config = dict(
    num_attention_heads=2,
    num_key_value_heads=1,
    qk_norm=True,
    bias='none',
    init='normal',
    init_std_up=0.0442,
    init_std_down=0.0,
    lr_mult_o=0.861,
    max_grad_norm=0.5,
    train_tokens=114200000,
    dataset='wikipedia_en',
)
Each number is 500 + 50 x the weight over its row's rms, rounded and kept within 0 to 999. Layers, rows and columns count from 0. Numbers have three digits each. The size before them is the row's rms in percent of the matrix's.

# layer 3 MLP down (transposed), 512x128, rms 0.21, rows 57-82, columns 0-127
038:550473511460471540468467450519536429459438690507544512572573416597525514484533517540510531539429458602471530571546508500467445560509490362543435471477508469507484444531427458488518448538576525551562522540453500443554539457486479519488584450469443498460491580576542509563490572510526513514446500448453548576530538518540496510462465523416569494495577605572594463561451490447548506505504
072:530525554501539515508454540579523485486451503511522563520473492515496488398545560553518453477513554598449447551449511560561416483497511492565504503452523493567537591478554526507485408515386479563546609493560518537554453512519385554568541570376546488460429519538584587490501565576485528481556375445398567511500472551528514491488520453566447514505500441539475515474473462397501431549492
086:494452480466450477494397571473475566544558508464521554429468440589546587600381549587435459509519489449430527552540493433459567496496525497449553427571562561443530555500534532426426489443479569524508568545483518542507507600483500524546523491525548459529441416645513561430446488430583435505525597496505452567486508518519516493511543496460524429514494493463503549494475438407447470480471
088:509534587457500447590508529557629520479496612509532368449444467435502534425553509531498483424487530431533483539457493474479495585470495459529484515450519531494453465377479471485518453529574511534514541469454524529586480561334551488433505447486577483417520540546532519576493550513521501549508513481507588465505411524516485490435529460572522507485394563571462551492380456514458478510466
102:514503552592477456418499470581522462549431546559534567477457500502480545524500484525459586564452476523485536488578542519502443543633575554588569518492474469487546490474477480548436534420477536420458612493550533483458441438518521445511554394541501474604553445499503472508516511510499502559559504532491504542415528466585535517518455528613584411448554559562516557566546575484549517428574
087:476530508512440483525579564448512505444502473480554490526526516418490453504527472444506540471554582507494468428446547459571542442409522550535544514553515519504493510502464528578371512565444444483436592465439472486586467509496543546546495484456524501583527504548507437525551493507382470565518502519521388388562521558551545353444519525613496534529433533546433434591532567500437487532455
061:451528586471522460518512612490466529487561503511477525524540390480409398537530524569590542464449464487535563438510472488463395457454481415554528521470466545470385518515478421469481494455475401472496588467441547524558532398428498447487459463526491429564423424496514457490429558576530521499459433465535507583441502457551462486472457476474490442599418503432458442491487527481417463550525
077:510414579492512514526406609423520534501496503522539570457519484512425469498512501515492559572429510500489490481492549499542516478470523428537407487480521494460487441551412457524510535561523557535521534512540467386576568501580471497557482561528451567563389356529451451467529587509521501488493525618551459494548454555511522488444595521515518538588526487512450595470402583465478538510400
077:491488487464490537462512573479466405534430493538548560501571538488410561443528468505437589525413505533463504470464527454523482452509462469548432482501540505521427525570410404485489522478373507516473545387449510384578517486512535538532533487517534579579482371579450405434535537544537540468448509551463489534551533553528480530494530489525485510531536473536362582574481583479514501467425
082:582501561439515445480502514535646443427477498487406483524493500469424485492498513543508533535509465584427412476531522519557446544525600441470473452484473499466483599532420451539532555549463517573485605543507520484380543528487493500453530437491530429540413490520543501471513581537412411564466478521569460518486525469552567456489502515492539584502597621454479563441537515532482568548427
083:570441473435420576495538516535509490567505475431521419476516556511406454576501481572518449532477513478462554546551534452540525537572454508451410457566455379468508572576482494485465427606470480512425520456471532453589523493564543503502528539619514439501692590533503473418503505548557576511544549522584472503432466434473527496492503439485473492483457546488504530503527504461571503518514
091:381611527538454596536513548554550515493498414571455558447547503583484554460609553516500556538431510495437483553551510514512530562460502455548515543486509453482427538583447468609458461464517502494538511467635462496574474464440548470533534492535461499472604556558546563449522469438481511452473497486468482478536605541426444534425507469438463484431564564417505484418565445496547511506496
058:551528505535486507524527595507551443444514525610522537531437460492570529481516567485615549472454477454532363494524448477534508488463485459521505480510584512467441503474472508554424441423468517521488387537532531498421509491480477483448403533525560471531561440444441477482589409527441360400572487521558397410562561477465498490476526585424513468469544485510515516530430465447517535548462
072:386454509497537516567520413485530473475521507541523468523436415538452503437476543550440549548550609499534408456491528572567563539487497418459550533480506458530441515536452493501441485516469510517438473559539453362570560545530594554429529537561473510508502515580459530493512463530469462415546504606491513517561482573511514499470544612485469517507439565378522417578498480425452533584470
081:487452505512459471510528552509396492434548500526586490518453428454475467497423502481424491576451548521428472492412444535508501468440487474580492449471581527553453594513580421536558412513477500555557390502566585566482446523584499470578413448458516505489561571493478565468480498562461406559477529595444516407486538505614561506491473581428535522456492443467468547518463525520516507481429
083:495595577454434480478481408506533532580453466615541533429489551560419487484576514487402456520469477457508533482439485386515460535470483536532535423539444543476523440499425474406507471474533584516500540520552439438405428487539568452414506508444488545507551521580460573411502563500499445436557516456506443626508525508559497469506510542491545564585542528562510501436423511497499558435493
057:336480501514452523506493431508482395501455481505465537485558480473569520497448454474565598538495559547468518545413494500409496534456528520431366482583510483498461555612520549458504469500460506518484507480553495461545572448405558529449559476505453575544366499521418489535460440464466445477427538565484451482483541509601497431545512534449419525593492441496564499495535477557516465563475
052:504486640482524461523471502534473445488403573490567525579502528458514433456473438514495504517480470426468513536439490537507610473474488486556449554376616481515484509459484432490485487479483493511412463405566451526513575512431448534519513479501452585536570506440571481533527469433519625451532553448531510530491588478468481549430552481440496524563554550512469481645428539410527499556465
063:481449567540466505517534532579467382461513543544566525447443467468465506536499478496384501577548544491496451466484470504522547522604507541525447484611519490518416389494408478523492567463564523559491510544566483466549545509513533496493513388510528529512488626380538494390509616559561482494430507459441488481471546461516481499496419576442478541503498443455508505494469460606454586563521
080:458497429523438519495474581487573483589579528546520498466567532588421447565422522523588477505513488529476516526410471572464532526486534474529517454407470495502531448429386483482545515421490469555392562461525441580521512442479441452543542413366462497534525583484566493464508548531503437475443644541581484520493515437487600490515481529445545429537462533553484490503462438527494550512491
079:511513499468490457506543473490497474523421544657513501435577415506444496603570543506420530516512481475494542538441446598503492506413467446560490416481399506527423506476454463538566460513518418472500485492585398462497465463548502433414588510493461478550574562524540529484452484437404443505556541530411473492527513532433479510532470529463578534549487500473419472458456521450515465414375
085:556461517433486508466435540527580480383492495541402547483531480533397504389544455561453472551464628493488573480483559573441484566521553491553535501512410484493448468494495509504442543437459459437433555485561582491497481510537420521500507564439413548528541495484625487411472471510395484579522509540500535539568517463483514436486530487526504550484522550553395503455481615488508587494464
082:521527515463471488555457474460594520484514471494389535377457534538392490510526582454445543531501539661477424535558545537596522412553541457554554441597530472484439594541458444520451490459545551492481534492516520553520552579447446501502518489448490387497516519513504531442539510559480465561513501535495398554463466580555496444453523539463466456498535523511510601493434501448484584432455
050:526520456467507527414487487596450595532518374548489517492427412428532475523524504536489535538438534493533449473492522516488491536619524506527428473435526398536546492514455519532528549445507577532482493425521526454478537480443413481474539547454489497501479552586465559512484530385398467417476427511581488576441536547569569558472521423549487509571606478465494526461488538391496559569432
083:445470557435517485580445564579533496456485475502502513538579499430443435488560509537486551559470639473478464456438517562510528530430461432490527504524354510472456466468438506502422468426457489545462489469562497456542517540504421446515513612481432592554555580482627468408508456480485510509525496466489471552557519476501446551480564481482549566526522526565487572387484608418513516494504
074:496536488509470477516478495481436496464501497550497466450527455536433498503448496483414532599467493524501441448478457470566511517441534481625474468438550533519494524521461383504435502467426468625536516498540478428475476526485488486446472421480544537516441448495537526402577505532529444644551558380553534569469514444512553497495485480545545511597438573482614537384474508489372469538549
# layer 3 MLP up, 512x128, rms 0.156, rows 58-82, columns 0-127
087:545490518520533397532490538566509477398528394518541409504460462457472479437490429439506479470511509534529552554467504498582483425526451448555408537505491553418532419512607606547456510496493468464499474486483439483502615502479540543547531451449508491482540465579450475496456450514457586424416616430516584440526465492525516414473458455538409539452467523505526425577554431522554557461473
119:479561521465465494469489447508492506540510500506527457557504502526475411452495419403586503484482470483482541441548550536569381518580441596556519527546481500503395516495576562587525529513506453516463460431529542479519473485446459563574504432460559567408422529581450486583582485533538590511462446498532493508506507543503522369470515508458440520455571467421373481531409533593446499476498
105:463463541532496541491532581475522563610570553424522460434485555491521647560580490433554548530504503500557466490496444442442563539554491556463473592446485486431511508563453437474599446576510558573519524553408486481514481528536528522403467393584460532436441551517476489515480492502491438494555529512442562503578523601555486534498437463534579452466520511532534475503473462409600488550488
062:483504519495562518513494492585495581429528557488461442536450462522453475574435541551548472491503432536517539433540517545506542537502428359364491544588461508414519426496622574436480472600545421491485544462500507440507498547483458621427478564502528555474519534527487397533430526534479504413516481555458498538474530585484400519575534499500400547476434486450533490543521482499506503438510
067:439481515507562552551482495553487494505397488439506509517528510522503394471514500510525538511438462553496436486572498601505541446512558414554498594489440470462510428453673536484482453556592467431506478429540440542460475502513494480423496509424513517546580544507446440427514512489456557459590491487461515379518471542498552519528512588510474580431437573563572486521506509480640489551456
092:462477491463600475545456480550538576474538534444347474540468588436567458545535463510531520447466430463571501528484394472567629424620536471508482538530449516422551476495571489515467520507547477522473510481505522522507518376490535482508415514481522450474454493484484461452434495541521525417526593519505607496553630493490492475585384511475466452440512450449504444516517470467544495501443
098:522424415466586475586379558551454464450543457507445448592515550530597560502488475469461576501518524456505511535423478501597469546495495392479461543516514586493552458572519475401431543529500459453386496374581527491487452486456475542513605568490506507558479462524510420454482421456460486446493478472465507524541454463503510432484471534474503509560502487510473491636447557527459496527426
113:548538438487494415512359485524486505495550526479483476535479507544522475511554490538465544475497566404506522567392588509547542518528539379507442548506467455498542477624481484462447575528547548457450571501514520509489558487540475538535470501508563516492457407325501441381464465496500497433584584484413492407528521543506505438451549467561522564500546505499535500567425537437493503461547
106:404521501588538432532514452528493522496532541437457497472543440487475506400566579419402483534479435499436530526472518569526543569502508455574516512493530544449416460501564491374544529572528461516422529473481533464530492461500407474496429497483471545501475485519551604559436373493480444550464523493444475413504432519496479506594539530590484555366525476398497573533488483565517472454539
121:496468549445516484517458493536494468462481521481613506589526355448556401461430501493481571509507530472486459555467576589501539503514486467529454527469608574493432538472516590527582601537595494467445536470570431576498559506480479574472474499394553518507420395466451549541511433425428555493525453538505535490558477560493506451462438542540450429478491375489495478508522551488474488541524
128:520466472550470478581478577520589507496544615456517561462549510528559500461520592442572520543578401408579416517598452589445545463589541495444500518453527438489469480577443544500483548512448458475502526453495549420546495538451544533530491512498519500424572580547451470516517457480477461469479446484500541487473433510463481581493627508561564569446455526600506497522551568526422544428464
056:457446572475523434495524454452543503507483490472420516531443539533427520510552523472558448523481495537561512537550576608559443506501596467541503592547428467410564421443531494386507528602501390478492470439463485540546561530502547555483464596454496584519539570548445493547464503520472570544482509540452538503568438565539474508519512574519452566449436437454641488516536487551576474440481
084:618433533469483516494509519534393537418456533418482555570517545512466519540508458473582422392476465433586531563489534454562512509542527475440531515583493490429451453484513519496512462500533510462495523424611579409409535591483558441440455520522502518504506457379508476555525511486444500534515496465476501482546490567616386555566539552507505546494457552524526471483478496631477485426469
118:480518454529525548517488548443521515552550396453497490537565512484516593501462462542616453476527440399520535503559452527484412536554545515397429549538497499479607437578482487484422453485493568460514554527418434420493458558390539516521515474521540472487533484452576450532481489521527461580471512561505544612564480475547419541556602428547475518563568496497555378538444508493496557501484
119:499550525480565484538467491427449530450456432553615484514421510496531475424392575450440511437414488444515502569523488562593478471498561419486469533375499523393494483494485501502459515536561500432578485509502442445455515531421528450478472480534489547439546558450540483499589477488469557521496480571531529497605443473525534539500463430509397596468463437539505421592506490580482505592563
081:486527535425576550551491561490531556491514489450535406427476543535447480481619579578554516509420538517540620490622434516547506534531474463559507562490483404491548529537546490498496445567558486510488452541538486407441508528507547492536494507447591479538498495560456526465484513529497560508567464461391525511560451538524510448640475505450397579444503490460589423467569486559508495577501
077:472462511463509438498501487558541557602469501455472426511516459607456557520563494481512512471541477578623524517545417534575555447469503424530441544508350491391433469527540452502535572577548524520505494460501498541473451482510536416485470538491536467547472563507462421486416449610565535473549530500482545444560444555510511521601536579487466584486482450441531426554485576531566538485552
085:555557457473546540569428460544424435488447502437442493529469440469502433561552469420621459488446439461538555509529481506499471470457505422523447513508423465516504452483642437529499512536522429480470525498441599447503475541430579509509443503426563548560558584408483439526486407593461506474532540479499513492651468588540499461525480557481417405460470501476567484516540522498525486505475
118:464483346438553495469513544565531561523507489490522443517545564535412504524573467530472454464491465496561578625432515520507520657556556425489472509441477479471501485495538513445515510501582469471496387571530492586418521491504459604493487446414477488495458495447494519573459454577487479458555597467513437460495575444402526488494508529477423452488532532537481536470449596490503514457414
121:590474511463437490547560488603459529496572535550497531570549511518496534480496501538442521486523566377517506486503419535447565576526566509491547518494443457502518565460648433483454433481525451486366535469424519509554523431427437589480505426417530580487498439477464506475518543472529591507494444498429532542536469426498503459499433501587540486431478453541533487438603564483560478418501
128:454483523566574523417573504484491463483491567367541489407567588476522447413438520467525505514494441497511608559516402550592466518580395534505487414538525543448485536558473584524508496455509471500581507440565478520496452516493465401495489507542535435536447522529454494472562458564510526496499528510530442498505481594512396542545524526431507497466404493463445463522513428643452488566503
103:490409538511556358554443492512478507482459464501507502478467453582449500413548536428532548460525520536469522520506536570578520487498437472575458629538539506505427464567548400533512479472546501523412589452462536536519532575465366522406368588461557508489516502493606496489529613555452491523541511540514541538487511528602492437569460519506511491438496454556505530517523515507570483507494
057:510430527494521505540562535432515557447484553388538434479499549509494519523540544480507457466501470535542546537564424428555443455499555445529525530606530473518532357546551484441445523526524395481481496492486581536467471511551528465436453383450622572503542454485464468528504458469500522542481471463353532451627492559496482529574461442501368557474507491452538525474536476515587481498518
116:523471521562484529392530477537465476462507467490489547528509610569540519435551528442527455482510513571495547502472515508551460404553467504435419455652466525531541459546567527510464504529474453492577482385532509482476520509527589382501470454449498460512428571566445481411572493568564473552487526566479411466499460494566477561540560493509501556507444561437515463580448390601485497494569
092:535523463459506433460508546486448495427476476495477411558535560580436463600509558560562513539594427441576553463486480464487519563555450437484530535466477522520443475490489465503535560540546485512453465369499467451457588445528629530555380509535514452500488459562478540442549454455488528482589562490435509473560515422438583439418486458496484488585464545488471566487589551494458409486463